config = dict(
    num_hidden_layers=14,
    hidden_size=768,
    num_attention_heads=12,
    num_key_value_heads=12,
    head_dim=64,
    intermediate_size=2304,
    vocab_size=16384,
    hidden_act='squared_relu',
    norm='layernorm',
    norm_place='mix',
    norm_eps=1e-05,
    positions='rope',
    rope_theta=656.0,
    rope_fraction=0.5,
    qk_norm=True,
    attn_scale=0.151,
    bias='none',
    tie_word_embeddings=False,
    parallel_block=False,
    extras=['local attention windows', 'short convolutions', 'capped logits'],
    init='uniform',
    init_std_qkv=0.0239,
    init_std_o=0.0,
    init_std_up=0.0239,
    init_std_down=0.0,
    init_mimetic=0.5,
    optimizer='adamw',
    learning_rate=0.000281,
    beta1=0.9,
    beta2=0.99,
    weight_decay=0.0,
    lr_head=0.00357,
    warmup_steps=211,
    schedule='wsd',
    decay_fraction=0.664,
    decay_shape='exp',
    final_lr_fraction=0.0,
    batch_tokens=[65536, 131072, 262144],
    max_seq_len=1024,
    doc_mask=True,
    train_tokens=1491000000,
    max_steps=12013,
    dataset='wikipedia_en',
)
Each number is 128 + 32 x the weight over its row's rms, rounded and kept within 0 to 255. Layers, rows and columns count from 0. Numbers have three digits each. The size before them is the row's rms in percent of the matrix's.

# down: layer 5 MLP down (transposed), 2304x768, rms 0.0274, rows 408-460, columns 512-639
# up: layer 5 MLP up, 2304x768, rms 0.0384, rows 409-460, columns 512-639
down408 083:093140149126099149088105125113136168128137153153147146048113122126158118152191143104056110158098175105120122106115123121070086138111129090177140172134134143133137137143159132182095173116103126154095138167146182160179134137090094099129158116113096087149130101153149144139122103182170133225172141137153164106109085170071158165175114165185113101104122151104156135130135139102117160149111
up409 092:174085113110110111068159162129109105106131167085128109174084080173102135115084104095105122163143164122158116113054146113177197154167137090113190170067137089134141159134063122122162108117116131135120154173163102158151127134064133102141094111133096152119059160205120098131087139110086108159184159091107119142166157154145156083023105155160146161104113098111106142134167165145157153142162
down409 091:100124191160180090177177124118065090164139126130122129170098129092076155085145127088156122089141112197139097108132065181129087127111168120095097104115153098108086126107124173134126181061118143162164107085152145067165152199165159107110129176179156147104140154141148090137154130159120139118139157084128171089133120074107159159122139147116104140142189098102142113158117177154094108101130
up410 097:169129100122100116103114145105137158146089202122170108108110160068123136151138132074114149076161068118203147072085093095193079108179141140124091143107145104139109143097094167081138055088111129115136116074107140148117111121177076118133127132119135152130099176126121117057164125097162158098187092133161112183173091124152161173127097165122146123164119116177178170103131160139158132163179
down410 098:075128124128115152121125088141146155075151126121091091072147226130055159150065119099117092094143127153094190119116199164122072109100181105169113111151166126105137095156125172111132092127142139115149164122152142137133125134156109090146161117176163085110160169130104130207105139169104063126126123165122075107131131146132184074113084123110113088152103128125136116181117144217111102108139
up411 090:171124150134170128183183059109135116125100127124155195159152183143129048078108052069148110095087131148154206117123149121159081159154138112152132099190132095134159116142129129067117162126104127174131138132036120091097106133116178157115097118139047127139157119093132134063105118140083179115104154165060102174156175087202081073149096182133121166176164093097182166088130135141139126155141
down411 090:062126112068122121128111114127149131077122090082106149106127128127128123125100120108069176107159123123093206118127148160125116109098173156116170145078109210135136124153162141164082153102150195052143119159103170074112171064134146108167161082182115120147092151162103140167124123106162126114111102094144134150120115045105132096127118127101090169153114105129128126112137092183113102114069
up412 103:136164087145132189106080100150100123167088114179108133118105146184133130106074078168194162091083154136197125050084156181157101126145085131092084115163074079131123096037097146164134131103080175110110100149149136156139076092105139144126156145123140106144117138085084160153147118135116174097120097150117092149051215087178140120163100100173130134094089151060136106139050123137096177136104
down412 103:116124107153139129137118158131061081139119120070067157140104092161151118153134116132147087115159132109110198156134109104122161125156125171096148112176139097121136101117115142126109085155122114071124170162142154087117101052139119110071178107097126106168124147151135109148146133145172172158092118108152096094116114107212060206108173089128177138133110104159141123145104134109114127107091
up413 100:131163133138146156205165110206107101103149105187137044174109098172156130073099136080124135161099151174140131101042156148239155108154134072129153134087080064169152120089101157142117108121109113124091095114122121148133152161200171138105109147099061113176116130169145128105131141108137162214184155127118096173140145161097184142100118114120143164105099119119119142103139137105112144119183
down413 102:138193203104150111103135120087118086148053149091142139107159116145085119105135126150108133093081124145124141145164111150106131107114138165103145157123103166189131121085159068140185105125108129131138131085141126148083113107160117151175157152103186063104115125061147136102126096173163102139118108123129142190131142135107120148103112155155171103111119107171112131122111113130104185123093
up414 098:133155098144078138102162171125105150180134115133155142074181097109093128077128144044133060093102139100088101142109167134159170101115048148142115094120048130114181115097100124116128111120084187143049167187111168110099141136125080166123162219066157123178152155187186164155097115099152071111086111109189170174117069163179096083126148120126132193141127101139136122085105092113159145107183
down414 101:116058129112084115144132097096121144103124108146149118083141126082085121109181121122115081094152097115151129129119143091143077092157146164107202073155126108153114165136108122107146171083093124184135119057137139183124115109102086163145121160116180075085126092131088075142153113122096175136119142140130149135169119102156133163131134140155096120123134108107133148116169067223182131139178
up415 098:141159122121135172168129074111149134123106100139158083129083116136129131130142122128116153197104139166171116193106038118162112162103055204064046099128103149142140137181097125114121096136157122089144155124122197153116115142130104135152143136151157137138115139094177101145114140135138112138148136085129155138149097113117182080174202152107147069162105123087130116144117152129119119130062
down415 101:151144142138131138172153141142119158165115127099117145167198155161180128126126112109141152148142115145107154087071173118140129117132117076151101096166063175140114088129138134103112164162090130161156154081128086117122101106153148088090088126135168152076095136084176110133181118089103152162165142142068131080172197132166136138120118124147167113132106079121141096077087175124069136102137
up416 110:141182171140148107136116123129080140123079144103161130158088141119146121179109108091072126116119176130148160157131192152175133185166115119179162137160093138147077176179169147096105132187150111138153177160103106107164123117173158210173162131113161103178048146162178137105141107135148084148160120144182101133128101157062138096161124107133119127149163131152159179082087086142152133094098
down416 110:192126130070067143053105095106162090148158139125141081143137123149117154136113103115102156064104151152157098119160249114123150161146208107162114105161155160193132118080162149157163099125179177130162081157119127165145077099179101174116106116116136103146140160108140095092101191176178172131111094132141117160141092067157122207149147188233133080173136106124137052144126121170110168120111
up417 099:123123108137156200164174136193092150093181094114139113170125111121122108078092112147145139163098144169120104095081180112157138185176155155160162203060151160046136199068088175112138131142187147122073093130114135144186136138093117207123138123162082185098114166102136141142117183100096089154104155122162122158077077129104174166059087127118104155184149076078103125110163118095114134110087
down417 097:152174125187121115113157096117102102182118157106142171181154081125120168135112152112104154093137184113105194165122132133129126133115175135097130174085181117161093125170112064092116074136144156137126117207120131150162115161131118172118147190125118132145052085140137209148141128131165105105119152114136178155132041118143155096116049220143126089113112123178099158084195125105122097154136
up418 109:192144115163075088142070071131110112167114056130105122142147131150162122143153152121164205183149122088140175143154107167148172112119141087202146131137151076110164141125071145131098142114152085095105101090148108143124130103092125100073132145106125181083159134181111185130113066098120111114126161108113122130137151139158102100149157112151160105143112164086134172135112134144127115154166
down418 111:133104130160129053181104065137086133132124153133113185104116151173096136108106214080106102122175142139071138141081089117160088145099082133196164099140141105105134147164111137104114134136136051093110141133122159096146128096088140102120145135167103143132131077126158136144168114181120159126105133130107133139131145147144104103130075048159131150081133151155170190158117183150115074152089
up419 100:147115089128120170144114113095086131165104094106055110116170094165125093182131089172177106140173133126127108149080182137136143121134145081171145162137156153148166147125118143153108127102156125185087150118121153223129065120161170119170164151055121121159119105152129109108083080112131140175095133102072140142144166090123094113154186099142088166095160178086108135139123119118129074097105
down419 097:085128112165181099129141132111116077085135140148104147150186147144110127136111128136066110163127169142119143154121125142129101107107089135134143133092105111118154106134094140041156180147114180140124111116127122111131138145074163115155142106110096171129152097122152194169139135112102067063174097122128143162171124163154164150094140127142091104132173113146108147141104119163094111190142
up420 099:143095090181134104150157097106107147128116172092192165143186138090148172169085108128089113115151071201141119107104116156155144155110106108177076090132120117101106162138079163105152085106151074171112149142181115141126134096167156109154116104118149113092144102075101133103162165138089087167168128119102137163102138172146203117075105103123125146143118177094069114101147082095118144079033
down420 100:126144185127125148123139120140106138151133122097098157139085066151105144098096153111158174104148117092082197138112138122122084124127203140123078129105128129097183122118132103076111169115115144140077123085094085103142194102125140112111164067127172104059114071125097063136161193149142146173143091170138152173115094136119073185167090141148158124168220114146160171117093172138115112174109
up421 104:144085143128116153093114127134073138145151160152156156092139114137186151116116097050149150064155125109093107115088165150138101182147123144149168149176096153187147144059062123085153087131146165137133074150097138173144099111114161149155110128091095129129130121112155185125115081168161191106098138160142136138082104118134110121141098099143082117117180140083135145155150124156138206124108
down421 105:149118113148096127077110103132161138141117148137142138117116110154060135135120081000124143104168130112161172158109017141178155147147131113146157147120144127192129162134086087149074180190131153082117156117130107146106105132120103168166150184182039136130193111174084106153105125103190110098140146110091118126100133101095122105143133180100158127131130155131162080044115120119145142159147
up422 106:104168108126160137093164129151114057126154160190087077155151125125136075113124141092166089145169143155188088078152134169098073221097107135118067130134127088165125162116034171143187121180164161134149143095141168082146077151121120113212176096118119091117194081131125136117089159159065152171161140142113149139108155179167131112109180092162151116139140128132161119134167158159077119152168
down422 104:135197113137120151125112161139142133098191134208122121107109194119134100148094103139203174143132118160140110153162094111126111145117181141117151112144180121133133108121092082171178103173114118123148111135117106058163166097152114141174086075109151121135146120137079180107113160113101099137116195141090083135151130149092135170119136217122167157101119152117125098113116117176106164087179
up423 114:074111090141108078137111153167145084093182112168082089105172177102120162100130074133103119141115144182093084131098089098153100164153082075133159144100148124115127168151077151060166097191091110144123018109134177113160115132129168139128132173103102090138153170186118132079095167131162131133117100149103122118153136137173103139109173157139112069148168137085112062104087085137136081171095
down423 113:117142177172131206151154176130119112131185128119105117146131129180110118099152131141136105157133111125054162126121096134133140073126115122086123171118169118191086206169139120112163123192020149066138060146153142065121107103112123116040160100089154088093108123151118134084126162130131145034083116133090119111150099148146106117139142144179161160115082155081129109130111157144141120133100
up424 102:101067137190120172135094124068128191133136092116087149132151177074109173178180106135108138100189150154115150126129158135109128172108079143087108095141144190108084121115087143110100098096195215126128103118115137168093155165126084083115165113130141176079090130153135171089057100162075133092139136150155114120103089129121091100208131083139062167140122067119105159165146122113183119073127
down424 107:128140127101097092130114096147107123139123093154109137142129105150170155121166124107116139138118102125143125146090149112133126151137126157120115100136086171110084111122127098127159128130153107147164126150104129092124099110190116085130160118131139149078139130119149174087082096130153175146115108119095146100141141150119143105145149105132136161110145095137152126135131121120135156076119
up425 094:094157124131161116153108125085071101102108118117120076141130151096133084125135135152124079155072079125147123094124168141160185101163065070161131064103149081104110162147102159157163085127112081112134120092161151109118073090195113103101112112064108145116122140156211120106115114098192152143158151115115159142109107085111139111115092181149110102085121160102136114135098063202090121121148
down425 098:119110150178116165180112167160141138137127114079181131130123127125097094164132121045122165078116146105147133154174091116154162109145143116115080097130126140123124180150160143141053111152138086108089096151116090146192114150182178084119204171124167205147149152116054096092078090033145098113115118140097080165126116141075084125183196090106154156151118112119194081134149062123132089074163
up426 107:150146132135150078123162148112101109099089133167132106078128180087183137153126167101071133124140115178109156132092126155119116128157100068132128126097125126181153173148165145121115090055198101139160100052149119155108167137163109134130126095122149166173119131105146153132120140077146107124147110114120124071159120106160147157072126084141128145142061077141156143117126152149119147129095
down426 106:077130133128146085185138150153057137141070148156137114097114139157107176106097124157116143103153153106173147112151116141093150066129127105110089091127201111050089165146158114120134135063126073112177075174152095145156111155111087168105126055112135118087137083112148147131115092136122076140150178076140098160120138107144129155173198112105072185119122143131139179087174080127138141122103
up427 109:103134065131092154133144141116077079127136119087171124181151131122159126166181097133157115081152168184160124125166192195117127164171119139148134095124093175103156138117149143110143147071117151140124128090061103156105111133150143114122096125147087084101142179150140174175083089130088158159152104171128116035151102124133097137108197120143093122136171082103149143077133127169120162109140
down427 112:146169125187140125135165135145086065122130132142119107068173092154140120132170096123126131101054135197181146072148150071151111136108120193172148159129088193101100147076103107191160131136138102121099100113096104147134137166124157096127109054163178063092130151085140143154157132075176088101124153130170071148103135114146125087131102202077148111162088129155099096153088126137122105054119
up428 100:136141128111159166143134109118118155158154124105127184153078112109106102120155096111106183110124130147176125101176171149094110099174109124124106095127052158166157103130127173152134084235137037131130105174113101085135145108179090095160132112110110116137179171114119121128135092186112156102125154047097123131130133144114113097152103164153106104109182152171162144061072154083152168119159
down428 101:185159111143201121127141101150140152103126154141117127197156116167162171144180190167081071094089100109092105193102164129087135081103165113070095135110091137156123115099123109162156136077119160086150085148132150126111111151120165106140193090123153152095120122146108155125131102135126127215136121123119100138154145121126198149081121152138125108113141123141096180112112097129112093104042
up429 098:117063153153105123158125095146107136097141119138115100160200168147105062130163114173115115110217134179161170095164114175157095193116148106127135070072115067169135131148086162139132082183188112127143112082106096123116120124119101125118127093139050181172148103120127200064110128114106181128111145119118130152134063156138119144078148079193106108156177108169119072144104159099155147094130
down429 100:111095145181139071106131123151113069160131167170063119079074084107163138115172162128172113101181108170156100110113083136095117158152127141139142142081083085113140213165144132094163096086146063166155186125118101173163198156100161103113179091112128129162137118128115113055103110069136177152111124137080134144097095106158114158114131132146129129110054085120192118106075134120128070128086
up430 096:098147139078104127098130168115089155063165105167101129153134159041089099149168070139118087154153131154130178118067140162097156078055131122148148099140137138164102092128106136133125072195140145100142098149068158127125173149128099099164187192138136170142123174126191138118163121102114131137162105169141109120136102126130104176154047131135126116116139110186132091165104172129167140153163
down430 098:178153136130179153155110127120098124092145121135109112066099117157153136163087116177140195129150157086167146154165121085107134153101157137170136140106117104149132102090119092166167166115141067132142139169123166080087151153097121099140175085091053139112161079107114229109119117151167171144181098111148161118145127154125133119170168112055152126096148131117150164171141136155143132126140
up431 106:141135106092106136207164152173125173118137160134111110131072121112125145146127106148118135170132114128192143135133128182098122121100167121135089187129051105168160063109101147102098101152125161174111098162102149114177051155103107170149172108120105105145128136142092132117156144111221144129195168097145120062122149188132127102144135074119123214146143079160166065134148166162176082176122
down431 105:106129055138124115139160132092098153118136128141089139147167156157167137099189148129107109175147172101141119093098175156151155153123140099129114159114106220113103126070145062134113144143153115183112097143123104112097128101112101081140209095189176077157130126134170139142167134146188047114154097076189091096189170125138051158163099110079079142134128134146114113128134094129118184169173
up432 109:173162081151108051182104140118068106157138177069083136104171108146165162127143118141120119192127057155135146110088089125130168128059170109144138105126146153142116188146122142117136119143146091149106158103162166192118111166164120114080057148142135152139160172152124098143114122119130091106097071081087121126183146113097103098136130157144098103113128092132087106090128132134101060069155
down432 111:159169091088190095125135087134112138138184080092129177159086155163090141151134102148135112110148177067106080135111106172091126099170179119159154119158178120100045106141097127104134134126135118169110123099152100127153146128109167121076096106145158083125126136160104138166104071149133130112092167066103082159158155185188130114110130097122118085077158117096183107065079061152112131090117
up433 094:149087107106126157119129074184118128102192146135140174175145132122068070101101074178104137094160134137120109082118139100139115107121142167118117088109128115084160158126079173160166146145133091134141185073136170117138058155178105164150127138156110118150181111163121120127067207188181139108105149118154111103093072144168086154139149168116089140106111161114125147103159180119157102127170
down433 096:154079179114077151118123099106100151198068103131110156172103164115148173145076132120150162093179107133078131081108128097152114066109184142131101107119114091137200158152139159154125103116116087068172122112150085115097091149098130128117123186172133108130079121139099099148112102035108145061025111156103074132138132090127135121103120150097129107114102127127090166147152111070055080114119
up434 087:102107116140127117124114113152140106126158139137142169102096091116183187163134108126130116142158140141133157146127150095141077142089163112162101116079112139087142084122110116145148147143169090101119152148093098145157156087157154150104162220107143163104099132115157122143158147103172157130078127126097093147130119122167153123128154136120123198182117078112118141172148119125144119097159
down434 086:145147147139198108133182149110109096064119160086141142155102089126122153038185135157175035149166154120168109080100133080143165073148181137070192109132115198126129109148133082091158105150140116135133123105117113136119188132129057085143178119143140212152119122128156137095170118065099094147154127160156140147173108081116147181106123118092146091111179100152160104136104096127120140093155
up435 091:132087098099049106153126058091083154143141125218079137083148160176125113219054094091095110156125188123137148120165185146128114124118080130172113114110066170083158076096091107111119144102079096096131138129117126134095114108086129158098174180086143105115160092079112092093141114145090104172107146140066156121128158109185136181127103075146133119162063089146086069150164147123122143097147
down435 090:083137193058173114044114146165107142133092112131109051191127129154113171173130103181110189137091101121105139122079152145147099123118201183191127133094100090154165138202119130085098152180110132122203132108130157088110142154103139118073157152145150148135123165169148164116120184119106089152116089148084157111133140114062169158098068114119123102131157164097174156107135145148044135120127
up436 115:115134173167103171139104127116139135134114084121138135127059098147100104144173075143114153148103142156108067141092123113165139126090071166158112153117147137109168191092090115106122083158207080140102100101181127126150172147135130108137128125114073119151060071143189106103107132127096182114134107156156122136056105092165158115128136100172076197146082127138164063124146101176152131121167
down436 113:118083102105084147128116140143104007129123162193124135127149081097092183181176118149148187132107120139077191151152155126095169104119123120056118146148147182151162097125154094150170122111175123148088097189109129150106134160110130141070148102149105145097152123101171136115114058154153151121163096127150130088102166143151128147159077144163069142102095129168071162161110093105173150125135
up437 103:107039156101167134115187108119134189172078098122106125136122133177163148059060106065168130166145109090099152155142112151160076183152143125159136146086159083095178120082115139119161141141083158120122082142075068079129112179181156138139087081136114087155180097131120108125142195149063163121182113142147118108160168107168126183114164118130146182127147126114134148163145159187145082130076
down437 103:088125093117125153149114186125161113156128189118114102118100126112079122116174154020111059107116155129125104112158131110116170108100094057092164115095106153138186154114160092120111145174201196174170101139131147171134065167148109101138073183123126185094214110147100126181155167150110092112161070142147143131138135119095122160146127143128111132090164138164086039146167096164121148128194
up438 110:082186139126140172134115108101060122104119132108093142119067113159116099130128066141141153130096151150133131119151162135218109142159100165135168090096056130202122109087153126076084087095161142107109083128095115176140110192155096109146090189154087131156126193139114113131138145113114184130116155144132166150113118190144174154143163086138065095084089137125164121123123111138161116164113
down438 112:109106064102101137160122111181151091144090156094100165148139120117170165162158123124145122095145129110146136074174095172110133096118166142134097080165127115172086154146130072143145115128116129116125110091132121139132122078099090123138097144114144174155130147114115059111112115145098125117140163127185112126140140116114097087152163082115143082154098111147141081185093102138099143134190
up439 101:078120063091183146077076149118116119071094142124110084120196164144089132131088126149101162104108125146078105123119127176126118115089071123139105129167098140073106156137176187195131146147192162095114123134117191183147102110101143101160155131133153141132151169149176105184113142109059128137120105153119074078088077080138105063127119152144206122221155088141141134108097201104097171105045
down439 101:139140120190087081106131146134121100106165134168132093101114066126127155130179188089149157092151146153106120159112153086093128154116147157170154119123109190162195165116115070072134137148129129125147094100156076115139145130150166118113154175073073182109135088124119167139168117186137169156073126132123163085134203179118182098132143125110093146113193146133123124121126129127172100111113
up440 091:185073131126069185163029107153162159147109183135109106082072114108155105173095137106043129110104083152133148153117111118101160089174075122101153093158086135146127151120106171133126153159139168069106099151111152146132147134109157115077177148153129147155128142126082140151099161173102132138063137135104125156117105143101157206140087148154158171110164081135175148118167140070148129162103
down440 088:107117111104113141161161135165139114056102134118159154142106109184156140067155109116144149167132108142121154114124088101103099154130177138128135095133111158086161120100138177190142117177145124158137101109174145041074153117176118122186187115077161141169171174085062130102119146070178170140192099143178181170142134122137152126151154139067151079117069163049128137112121196069106097131136
up441 104:149097156155099123127070214146157097106179105124080098072190082092158108173165099100127115140120130125108203118151126169121168185152117048189125079104171125180128152098066145152184070103060071130105122147079088085121072091162129118101143139135122152121165102186138054114100099110103105165084118122030142052113172142125125088124109107139127110136136180123123132162118114188115048076147
down441 107:116177113166106174171154107168177145164153101119137115083152121096118114137173177080161058079128132131147110110093150105123161175135135132131149075086126140087130086129115128095108148151096122107171119143168095141095103139140109106158079155156173101165140159140116104163109108115183116112116108110147063116109150112151118159113175062112186121151145100154083121114162101149076158171081
up442 084:120050111133156160183105145133122125203122159156193109087188125144102124168190114112165136128073101135132220147080102072107152136139095079122103119100190075201142132118100162128113117077116075128084152106128130095103082130171163151084090117086085116110147211157140108104155136128166164125127191145146070102130112101165118115118127114091134104078157136146111118153086112116139159122118
down442 084:165099160058131146111112141151108114084097131098052182109133131154146119163094073142032122058182116115130172139123083076134126104115122166158128099155108132108126164113132135129130090128135091104186145134117164112138083122135165150105102217178177163139073108159093106177128101126139137152158135112157147136079112125119131160137154143098138106167084088137175116134170121177125153064127
up443 109:119119080126134155155099083098108142117188113128101130089118145129142160106111138163082139120105113155119123131160098156170125085094122124156092135082134142087111131116093171109141129130122132122093133170161166177128073125167145127153155096147086120149135102190086106074150167114127163110153103142126104102095072112200133125124158134131141109023134150098166094051134159136152122118135
down443 107:124139147179115134151141144125101131150145152123092134148081126134118144143131103160143092167123147172140147075111113128124120144128224102198127141099086181190169149155154149107133138093158079097139100140090155119123104100134125119162114146147117115200057097131137147088154135091107150108080122199140176118101184098107153216145115137099060131151159148067115137102136094130089077119084
up444 096:032093061139099112108135166125091076114127130175104122115098128088080175071124136117066108119189104162126172127084122109123159091133129114130099137097114079159145123114100107149077124127140158111108123130151134112144123160124178074130168114154064094110129144131131145184072081116181149089124120149108123122049133180138099093146138071121105177161136156124118091162099166158167128139127
down444 095:115132123137081172097131157105091095095192120106139073148172113103086150201126085139097097137103135146139104166091115097116156140177146180148122106149164125115088139118151166077137176136103133096170075111195184109169130171183128102107087100104117166139132067091114139150115163105106170124128123127142133093152135163148144124138149154091182154196176178135123147106091136170142104156094
up445 089:099084137086130177136098161152142117179199136118142146155086128080061082166181137099116154134123180164085067136087160149160105105117129168165113074071136110128108130111123106154108106168155143085057166103101123126130131165162084110085075174161156148149119129108079155113137157122131114096113100204193118121143131160101072058175100077159141148054152141143114133152088169092140137113141
down445 087:089137180139148072085174133078075066084113159082155100039146169198101138120155102117167146117173129181096147132107164087131155131125079139089144167083133158129097109094118099103152133041103208062128128153146157199042177125118149105173135107131099141118130119122154170094074094127117155135128125157102154134083089127070118163144101199102108060194124154103105083107148141098104152123088
up446 103:149120109172145179232154146129092143095148147149164084081113102147128081131109133097157169128149126142147155078072123091146146180118096159131140097153157116114107131112136132100105163076092145139165070143105153153111091149099099128198127179024166146218067079097150192120114112060123095133111104109176156152152164124183083173050111096133087120143090162142143164107120145130119095145117
down446 104:109145160162143120144075136112121121103174156081132098131091171175149142121111149113146158150126173105113105111090169120185066135135134114101206162089163078105182109133132129119157149152158158109183140139151149156095091121111150138175141128102166093138147118112174164106097153166073103136150092124123177114115128136086167170113134144172120137191120111128083101125172134078117162104129
up447 111:161125157139107082127127121179059149122094081125125112164123150104161120151091160102082140080151106077113142127086134060136165159119150143116090141098107103053117134158138132114155147133147126118100147126160159138100183127125139191151134169095102124123172142148094137092076147092141115197113098139170139137116157162109167152118165121097155091105144156106133159171098148136112135153186
down447 112:196145106087114121130105160140115155122120126133162154146157139142152097106217127167114101087164131122112112159144106115083123151145184118151111131115159180161125151151179142101134100166141148140158131220149078118081110119115102106072173103201148119136147114171114114134133166126129144145087129124109064176128132148148172124090130101206108166130139095152170139182140082121147160124115
up448 094:154128179143146083152094114122081134146137137145126126114110124153140108066103123170048142137110103113136112115047084125140140095140084101131120127121109076110177178091172147177134143171090154206101109093098176076156123148120097166101090168125113093161161104175138158131166076122124108143128159074186168112112155123094146091146135200156085124122132150108174091083090147133129091122150
down448 095:130176158121129153159144069108160150073107066059118101147151147133131118141165149158137123144113130098158103100084122140106139163110130114138124144130183109129135118140146083155086115113207157117135123133168115099162125154162134128190141150147119135158148071166168130107141141142138143124101087100170100126096160170076125156114165116082106142089168083096104117121142147144141111101222
up449 104:136175098176155098157111124126081140118162136159144119071131122140141123124107079140134187072201186116097149007102130147129161161085133065170155097103116122109146124156047157118094084162118113142143108152175127150109117152164094179091073105135086123129171085096077134179155118125131126153135133131173129187086098125142154143200156127123109182149155128069102142065139131132166100101098
down449 102:132116083146159177101133133130116128113097148051087072121120144150148062119148062116205123106147125138129141161120078122095090163146150096115086166072170137110094175109193080212172155133130164108143179185102118116168137148116137148112089105202095100161166117064197084140130122100170211133124129101183149129078129137141137164122133150141160129152062164189109116130118110115150118126121
up450 080:149112166096141137196167141078100168221131178150098140085121125146199104125144159096104167095165107145113108085157108123153076089113107161148173167181083135164128132116121172124115120150117143136153113131094156089091112156148143100163110125171190147131141151073175148111143154167112169109118167140128115156151140136099125162144092092108118108114160121156149098173158095107062144180063
down450 077:109117154135115095133116130221213088115091092059140089186094186142130113170112088107156117139089116135169095144104080110114140153157125081142088106039123127133156183164146137127161089123111106124123141133133099141133077099166125119128145136104124159139168112102097136141135103101139132170176034133122110135159077062090127111165129145107116135127151110139136180179118156179124112091138
up451 106:166087166158110173113195055090057132177133097134113101164117154085116085174095160132140132093130120142099122107081066160088175040125150098097182136119150143160139100153117094177077087130111120147132144100105155170091148180109181106099059144129112139171108118120123142161138106128120120077129112156111104127176140115179098166112139128151105109091140097101159146155133131105186104104094
down451 105:096164153183145090067123147097107165099162119109140137168109113122093083140145144181109144130083115180147126136114153143124159135089137143134104169138134170038076139121176150111162101144186142143108117153080115112100103166104131136182080154168120149150155061133154105135114121164170156046110054179091148068115131121111124102096124103089134137131154116117172173094140136125057105149130
up452 111:125111117130123102163095141115137120137137137150136102088133123173185108100026081092162208150123127172174107187071105141197105142084092157124097158106112162145140126168153123121116063109153104122083089111209145137146108161178152096116112135109111093124123072133144141178119102167082075159129074147146116108095121056163149104136141106146081148133189185163179066118120092190131109138210
down452 111:139115059140128149124100172142138112136112174175127103144153076123164102111124105141129082121086101113163108137140103142066142154113106092128110147109092126138125160171117143118143157118079180092149143148148106111140170126187093132166101065146077114092182086111112146124085149089132167109133162086102123130125137142073082138103136149125236177143129204139166131084174185132165188158180
up453 106:114093128134171151081164086168125117111104184088145034134182077150106102109121152138116132151131135210089107092112162086146129121107099103142152154142144152146149118115165145150083137146110183115138139147076143120148067153161146105108076132106115145164152065149080142132111182128083083146124059184132092125169162076137140074124090139155135102129078160125107131088153113209107166102149
down453 105:098137158148116119122155103114143146074122156142163208102129109179098086125101117153123110120099125151099121129149143130129143108082142123104128100111157130140143171093135170129162124124166136104102161146153118139149169159152132116149159159090111135172088202181134143074112176069177058158125105135164118122116135149121128108087117098056090101168133148168135100120139081035156135058105
up454 107:175167157198077138143211155154131165169127120175170113127154168128122132102104124143081118120137128131152062133144145073151100122075107107119178127140056119130127156146147180152133161175159180147108062059185142122121161136079065132118128193128114115173176141122109167095090111184095071141167129142150177112128101147137160083112115189193133129163079124145140122144158154120091125118116
down454 107:091158136092097132126165103108117169086138110149172155105096092127122166135118137155105172179088108137106138173108159071077144147078148062133125149143160138148176144105179145152121149157164178191139105107159143193118195140175082125136134082192143122129140147096155133103179127135125124129132124143153174088115189140128149134137098098117044093131151114096110100142120119124161062152186
up455 104:144127152165109111135150131111119092167137165168167144187130105175130147068171157120142100131157100159157122050087182162135089104123084089116086062137131164076102162108153157100103139143057092145110156089139128165116138120140115097150080152091163146131121119170150094112091137141143160146149105156139129135074082155181114146105157125159149133078144101084129152089122105108162052132129
down455 100:162132119129146133137148207134081129150097118119167112145101131100123184134088098097075119150153187127122124136144132135147136148128120156175176143119097188082112143080156112128097135131143120129096135144094199085077199148113179119045121113125150153110141097163105179091098114095084085109129144141112101111101141129097128107075097114108105161173175132103143103172126121151082167131141
up456 108:099133129126127144105078122118110142148137147168132116144136161164162110139152111114122133166091113125122111151159180174140059089143169139174129103132039097168160138094092110150130137146115107119150069158111130142141179152109122077159110159114085137157143123126138150146108116135150175126108050139099132065127163103135085124150145105143167174159121084117127091155086111158146119128185
down456 105:059151111133148089152116142123149170166117114113119138131127110147132144101172143116135054162144146122074130102132136171130115085152083142148180121152064166110166181102133077074144146125118053130099148139174096114139153157178126109161133130073183175134161153145157149168118107125135159106116154099091129112105138122141126131128153167113079132025103123120136099119149136160118089160183
up457 111:140170158113159136087113131169182180083119150149156176176155085086167133131086139164126115098177136139112169088080137183143195107179137112146182124131146038086183141133172179127161089100130151061101140098146117147178141167079113138154161128102144157164170163168133131091097172139128127137127079150152129135109132100069127114130132155171084121159132146136080108125095093181121191097144
down457 111:098108100145102141093150126141136138111143124159188141104083191114111106058148121146175106064148114102177155141171087111161141117077115088173162102138106166127133142144111095149188167182110140133127088078184082100123173183143124121098152055133145139167152146137121132124111122129072147126124103170135154155150115161152123153158105174084163201111138115187092175102132135161164118156123
up458 094:130169101098098143095139154099141094150167099152145169098088111183131139156198133120096180108086163189082118120088120151109182149128106153150149108182113172132128079123119128088120142140149129109095090110155098114081106146149123102132129176145096140112157128110128182094125126164133176127143138165153114134158087165182126075124145101127117133100135129085126072047139119179088087101146
down458 095:152119171108105138114138168154116090150137132088142147185123113137131107109088131158127118166113160173142128147095115176114142160140133072115126146114105151138130155138115121128158155116049190123139150147094121127138100110108117136104078091090096190122129173110144114121158081116090119102137138154114134193125130131139136067115146132212145141178140112140097121061115133084123110216110
up459 093:203140112108129172151154107200130119164074150173103110140121126079141112153185098178093108115182117136139103114113148170063119123143117092138088072146132101121143140158079178184093111216146119110142113094093077087146165112140086156169089118125123109129230075142111140079123150169116127145171141080159101129088145177154152103082165122138119121141159157206199135076180162086131107162149
down459 089:122154151164086159122153095173102169136056089118065136082114111187173092182158111136116139144088099152129088141171191072127088118131186124091102127114145168160103133114113179134067157141108071170175064096177116086115155132112107143138130122132109104052145094142137173132177182168097143134160179129146133152153143127181137162183107168074120166164128137092145140125130114142115118103150
up460 111:112173116077086119097151088134097164084176109137132125199120135117117166076094053102155151045123140102158142134159155122103140133127161103165091124146116122138139126184091184140103153137083081166103118126095095080142141126082061077117095090170093168113153102104099125155173085162162151102126114107167142114140109110113148143108134131170143108187150095083092155113134090119121110152164
down460 112:113101068100142091091159148125113191100122028143146112125170144131154128126131161095123110119218171145153120104134119064112097096156100129152124164163129150139074151128109111118096096155113081166110161093093154163173159128158156134170095056109196124156137131113108132079136124150137112103147120054095143076096114154119077155185127142092127115147154131109150116143108125115103088099193